{"intermediate_size": 2048, "norm": "layernorm", "bias": "all", "init_std_o": 0.0047, "init_std_up": 0.0199, "lr_mult_down": 1.5, "decay_fraction": 1.0}
Each number is 200 + 30 x the weight over the matrix's rms, rounded and kept within 0 to 999. Layers, rows and columns count from 0.

# q: layer 5 attention query, 512x512, rms 0.0459, rows 93-117, columns 128-191
# k: layer 5 attention key, 512x512, rms 0.0459, rows 93-116, columns 128-191
q93,181,177,211,209,265,158,213,224,199,213,222,165,206,174,204,183,163,200,201,202,191,183,160,230,224,227,202,185,179,157,144,217,173,227,209,226,204,212,184,245,210,217,156,245,206,173,205,205,152,155,180,183,187,200,196,234,198,213,180,243,229,183,258,196
k93,187,157,218,208,192,141,191,186,164,183,202,167,220,213,257,205,231,213,148,214,182,218,243,175,194,226,178,207,189,184,194,242,222,201,211,231,262,256,223,185,181,228,161,165,232,180,218,231,157,215,203,164,151,196,244,225,193,169,149,226,176,126,188,172
q94,232,181,229,185,211,206,204,226,207,173,179,176,218,184,191,249,186,145,202,217,211,201,225,224,173,183,199,225,148,213,204,208,206,210,202,190,226,213,227,208,198,238,216,198,222,234,234,168,156,216,206,141,173,259,254,245,172,212,263,225,193,251,158,214
k94,207,227,230,192,208,208,215,258,172,190,264,216,196,208,168,184,152,198,212,165,184,220,226,168,221,202,175,184,202,148,192,184,264,209,226,183,224,218,191,193,225,188,261,158,268,130,185,214,188,234,171,160,199,232,192,184,207,185,195,139,185,189,173,242
q95,207,198,202,164,208,211,203,186,210,180,205,196,202,210,157,176,170,251,166,204,197,229,177,194,221,154,189,202,197,196,180,232,192,209,214,189,200,242,192,181,246,175,172,255,191,179,240,220,225,239,142,192,160,204,185,186,193,221,112,211,205,176,236,229
k95,196,166,225,182,184,256,196,190,220,174,196,149,197,196,191,199,150,221,197,215,209,194,226,185,165,214,178,144,205,249,184,137,220,170,226,258,230,148,205,182,244,171,204,238,174,200,217,152,215,199,218,225,190,203,193,197,232,197,190,224,213,189,237,223
q96,219,194,181,197,184,192,233,224,172,235,196,209,218,160,182,179,162,182,266,199,149,217,185,197,214,172,205,173,148,188,178,202,168,186,189,194,209,182,226,162,145,167,206,180,189,172,206,183,204,178,227,201,225,201,220,201,219,189,255,206,216,208,191,218
k96,245,212,209,200,232,241,213,209,193,228,220,212,158,188,226,232,186,142,192,178,187,169,182,228,143,221,229,226,166,214,200,186,196,153,222,221,187,180,207,192,219,202,243,252,216,223,242,217,205,215,217,171,209,215,125,239,134,232,192,210,254,259,196,147
q97,205,199,193,245,252,231,227,158,166,223,189,229,156,215,189,165,189,251,220,231,187,238,172,173,172,158,218,173,244,241,188,235,229,179,205,224,193,188,200,193,219,183,196,188,198,185,170,191,185,194,215,198,252,182,218,165,216,190,192,224,236,262,191,155
k97,210,193,175,173,196,217,205,189,240,211,210,199,231,211,155,186,203,225,189,218,216,213,171,231,214,197,170,220,177,158,223,223,140,230,188,224,183,157,256,200,212,238,189,200,230,167,220,203,186,272,187,207,174,196,198,230,190,185,212,141,223,159,201,212
q98,130,165,161,189,202,165,200,214,193,190,168,242,224,237,165,200,246,163,185,219,209,207,212,205,246,194,226,203,167,124,207,180,211,213,225,186,224,171,209,238,142,253,202,184,267,222,151,186,188,159,206,126,185,266,238,218,211,208,199,240,186,198,215,203
k98,206,218,167,207,193,192,147,208,155,159,244,202,225,202,230,196,224,173,265,216,211,148,204,234,218,128,194,231,261,168,204,231,186,180,175,212,190,141,200,215,206,265,225,202,201,186,139,212,144,200,222,226,240,210,138,206,174,172,181,197,176,204,232,187
q99,183,151,164,235,242,142,230,215,176,225,168,152,198,213,167,179,179,180,218,230,193,247,194,161,200,195,232,238,194,192,194,201,193,254,193,202,194,215,193,208,247,209,172,192,200,199,208,230,176,229,186,215,249,157,224,228,214,207,219,163,198,208,194,230
k99,247,199,206,165,165,192,187,156,131,233,186,193,258,195,226,207,221,219,209,235,235,197,177,237,183,227,215,220,174,170,182,247,171,200,217,219,205,281,204,245,201,236,224,179,183,190,202,243,168,198,176,177,215,193,158,231,200,174,168,178,180,232,211,149
q100,197,187,172,219,193,208,176,197,260,199,184,169,167,192,203,208,213,243,183,207,205,247,204,192,207,195,150,204,216,196,147,162,189,226,211,216,191,203,185,195,176,202,201,216,200,176,236,207,233,219,240,164,174,173,193,221,200,168,172,171,184,185,195,219
k100,242,205,209,231,194,205,182,211,164,198,211,194,199,151,203,216,200,211,175,208,170,209,190,196,203,189,223,173,228,179,195,184,235,244,221,256,183,244,224,202,247,216,231,204,172,158,190,174,185,185,201,212,178,209,180,225,182,194,215,165,214,248,183,215
q101,186,195,211,175,129,196,204,190,189,200,173,189,225,211,175,203,218,232,214,169,219,176,159,221,186,123,210,130,177,250,191,210,170,208,207,221,137,174,151,202,215,159,217,189,165,161,194,231,196,204,166,264,198,177,219,217,207,163,191,181,213,190,187,207
k101,191,229,156,178,212,209,180,254,173,223,154,193,238,178,214,183,190,197,206,221,213,278,204,208,226,168,212,191,210,209,197,188,194,218,177,156,151,212,317,201,157,204,186,220,171,211,171,210,220,201,173,203,172,209,196,175,220,245,195,157,199,184,204,163
q102,191,205,237,159,193,191,206,208,181,188,166,184,206,202,206,207,181,170,162,181,214,161,174,144,255,199,184,282,153,193,210,225,204,159,176,244,187,194,201,210,199,147,172,209,204,221,163,175,204,208,226,222,230,213,186,213,195,216,169,203,251,217,211,210
k102,190,223,210,238,167,171,194,181,223,184,179,213,211,262,191,171,182,178,157,216,201,201,149,181,209,202,139,178,197,193,225,227,176,188,222,216,217,214,171,221,195,176,163,181,202,213,217,231,176,217,168,208,190,213,235,198,196,210,195,181,260,195,200,177
q103,186,187,205,242,206,219,188,207,216,190,199,196,262,182,226,188,183,176,209,194,239,201,258,162,196,194,189,187,215,181,183,196,208,207,249,215,216,168,212,278,175,169,161,203,197,212,229,224,184,258,202,241,151,221,223,212,177,190,221,204,165,185,163,194
k103,184,166,201,213,147,214,166,197,197,162,224,161,207,212,197,163,220,163,219,175,230,214,186,218,244,172,198,180,206,163,193,175,190,188,260,190,183,175,190,250,212,130,244,168,196,161,215,180,181,220,193,233,173,172,190,173,166,193,180,168,220,201,111,169
q104,160,234,189,194,201,187,173,213,157,202,181,184,189,182,246,163,146,196,180,227,169,160,228,259,229,202,187,176,177,186,226,215,214,151,203,227,233,200,252,243,174,238,202,161,149,178,169,229,232,181,236,187,219,178,250,241,191,216,208,183,175,181,208,203
k104,163,196,201,222,187,153,209,221,206,199,175,220,201,190,215,195,167,199,229,218,195,262,210,205,233,173,202,224,188,198,222,193,210,175,188,186,189,206,182,202,185,232,190,208,174,180,181,266,248,188,165,199,186,177,198,189,157,224,193,206,237,160,219,236
q105,135,189,193,182,165,234,205,195,203,188,228,190,205,200,170,224,249,231,191,208,194,207,167,194,225,234,188,249,237,199,235,186,185,205,146,219,232,205,192,201,233,289,224,171,192,245,199,238,210,189,225,169,175,214,213,199,188,190,212,239,174,199,167,200
k105,226,177,195,215,223,175,189,212,152,265,179,132,245,174,228,186,202,181,242,189,174,229,171,210,232,193,234,209,212,207,158,188,203,192,180,181,230,223,167,189,206,210,236,184,193,206,146,147,153,196,198,188,178,246,196,215,200,215,200,169,190,169,188,198
q106,208,223,190,165,143,226,189,167,145,183,149,198,246,197,253,195,162,171,176,188,229,191,184,160,173,152,193,195,175,255,219,223,146,189,189,224,169,192,218,243,192,207,197,187,200,187,209,117,211,210,221,264,176,223,214,204,229,197,244,211,224,204,219,169
k106,211,187,246,158,223,193,194,232,169,159,173,209,141,252,235,199,231,164,150,188,246,167,250,195,192,220,210,187,187,205,211,233,148,231,214,141,200,234,165,176,217,195,195,226,224,182,291,227,195,180,159,205,225,185,191,180,197,148,211,180,176,168,181,226
q107,136,182,204,192,244,192,180,201,200,192,181,172,231,218,214,223,202,238,220,207,185,145,190,173,247,237,264,222,224,175,190,171,228,145,172,235,228,164,213,185,249,261,183,222,220,158,147,235,143,174,242,195,167,221,231,175,191,147,153,157,196,221,247,200
k107,130,238,189,229,153,171,209,158,194,218,163,231,219,175,180,170,206,232,218,238,179,171,180,206,217,197,233,207,225,174,249,184,271,220,158,166,200,209,185,209,174,224,182,166,228,192,165,177,200,225,215,174,202,201,205,214,255,212,171,212,204,157,174,205
q108,237,159,229,187,181,205,170,178,205,175,217,206,183,231,223,209,199,207,242,195,215,187,171,194,225,177,175,246,243,250,138,212,204,201,200,184,161,210,211,221,215,155,267,176,178,182,125,162,259,227,127,229,189,225,187,219,201,178,223,178,218,128,227,216
k108,129,214,161,207,190,222,241,200,177,135,172,213,203,202,203,197,193,202,183,252,204,173,190,213,204,172,275,211,222,217,186,217,197,250,189,191,172,146,187,127,194,226,193,231,156,234,231,193,240,190,230,213,194,198,187,147,186,204,177,160,206,185,200,160
q109,218,188,153,170,203,190,199,250,236,162,180,205,190,208,180,267,209,188,160,219,216,178,147,222,205,174,183,186,218,173,208,214,176,149,150,191,169,207,199,189,243,212,185,221,168,209,174,146,189,165,237,194,272,212,204,188,202,205,197,189,173,204,171,204
k109,183,202,185,189,213,265,234,173,199,223,173,151,226,189,212,193,221,169,253,179,259,227,192,194,166,233,206,208,200,242,187,230,202,202,246,204,234,189,228,200,220,181,248,200,201,230,201,203,186,232,181,177,186,191,178,227,142,225,196,189,233,176,214,196
q110,184,141,213,176,253,158,183,201,182,217,206,208,205,129,189,182,183,162,240,210,171,180,202,227,217,216,196,185,225,229,163,234,158,170,251,147,160,169,219,223,229,197,150,205,233,192,238,211,196,230,235,232,193,169,212,132,188,221,180,189,187,197,218,183
k110,187,182,241,175,206,204,230,211,206,182,159,203,182,200,199,211,239,191,208,204,212,146,244,220,190,201,137,188,269,180,220,220,219,199,170,210,248,166,195,204,209,224,191,200,244,188,206,189,215,183,169,185,194,166,219,158,199,160,252,201,168,209,221,187
q111,165,180,163,210,212,169,218,207,175,195,177,200,173,192,173,219,189,186,254,245,170,195,232,252,219,212,149,197,215,186,218,232,195,179,189,216,185,206,242,153,193,217,223,188,199,209,209,215,165,172,169,196,223,220,237,185,214,194,147,163,179,166,268,213
k111,222,207,229,220,218,269,202,199,173,246,216,263,232,151,165,203,217,237,232,147,193,192,170,158,208,232,176,173,216,183,188,187,185,143,205,195,198,192,200,166,201,209,198,165,204,179,150,191,215,221,194,255,160,216,188,179,163,133,176,246,208,206,203,227
q112,215,170,205,228,226,149,193,196,243,204,172,189,199,242,174,220,251,200,197,200,209,193,213,205,178,172,180,169,212,171,231,215,230,177,205,151,221,199,173,175,199,190,216,248,246,200,175,179,209,155,105,232,173,190,207,186,223,192,168,214,171,195,235,149
k112,186,172,181,227,256,204,223,231,184,207,206,281,197,161,203,220,201,203,176,201,205,155,161,190,180,202,161,198,256,174,154,224,198,162,172,153,179,235,232,191,215,235,212,169,168,206,232,141,172,204,197,178,198,249,211,237,245,204,228,194,188,219,163,217
q113,205,191,193,208,247,203,134,194,242,141,229,201,187,224,199,178,212,246,206,189,211,209,202,165,204,262,245,175,211,172,224,206,213,218,230,210,213,163,194,166,152,204,156,223,153,207,191,210,190,185,160,220,216,263,147,217,203,154,149,168,213,157,198,199
k113,185,171,199,195,216,238,223,218,202,169,217,263,197,187,227,221,165,251,124,192,169,160,195,165,186,232,173,197,233,207,185,210,187,200,211,234,188,180,202,239,190,169,191,230,239,192,186,207,232,231,208,184,218,226,227,203,212,164,186,239,133,186,160,160
q114,215,197,191,226,238,228,216,201,216,261,186,229,224,171,170,197,210,169,175,188,200,186,177,242,254,202,203,221,208,143,219,264,194,194,141,174,204,213,178,161,221,235,211,222,181,223,169,190,220,163,190,182,151,175,223,240,247,238,177,143,138,160,216,215
k114,182,183,186,257,186,192,145,210,184,268,168,188,227,195,162,175,167,190,217,176,213,215,231,170,199,220,241,146,243,176,171,183,233,170,188,248,139,202,210,191,216,220,174,193,175,206,220,167,193,171,229,175,179,288,226,177,178,133,179,213,206,175,212,249
q115,147,178,174,222,182,182,215,168,193,237,142,162,154,212,211,228,199,240,206,225,184,189,175,188,218,211,170,187,256,168,210,193,241,159,155,206,224,243,232,158,140,247,169,198,197,183,156,219,209,210,194,234,179,193,188,153,199,214,177,149,191,204,196,219
k115,147,168,201,242,190,227,170,177,206,237,222,227,231,175,184,235,169,158,206,225,193,190,179,199,199,245,200,207,199,207,211,235,242,190,149,220,186,217,211,210,188,177,214,196,220,175,173,208,178,214,193,212,227,186,199,227,147,170,188,209,188,218,233,196
q116,202,193,198,191,200,216,225,217,180,191,176,182,183,231,135,221,237,167,244,219,242,227,204,213,154,194,244,178,188,223,164,185,157,176,210,201,194,220,180,168,159,176,188,211,186,227,192,173,173,179,189,208,211,254,216,227,250,156,174,218,246,228,173,197
k116,236,218,185,168,167,221,228,203,219,188,200,233,185,185,130,172,188,214,143,198,178,187,205,237,149,214,256,194,214,174,223,200,146,205,197,240,248,160,250,205,223,221,209,216,181,199,230,217,182,226,197,216,228,194,162,164,199,210,237,226,215,197,222,185
q117,153,239,232,217,176,208,188,200,210,221,243,178,231,212,179,202,195,227,224,240,200,189,198,223,206,196,207,192,244,193,254,178,178,164,172,242,208,206,240,217,186,194,130,186,187,176,186,220,220,193,185,173,217,231,237,244,161,132,212,219,142,226,161,217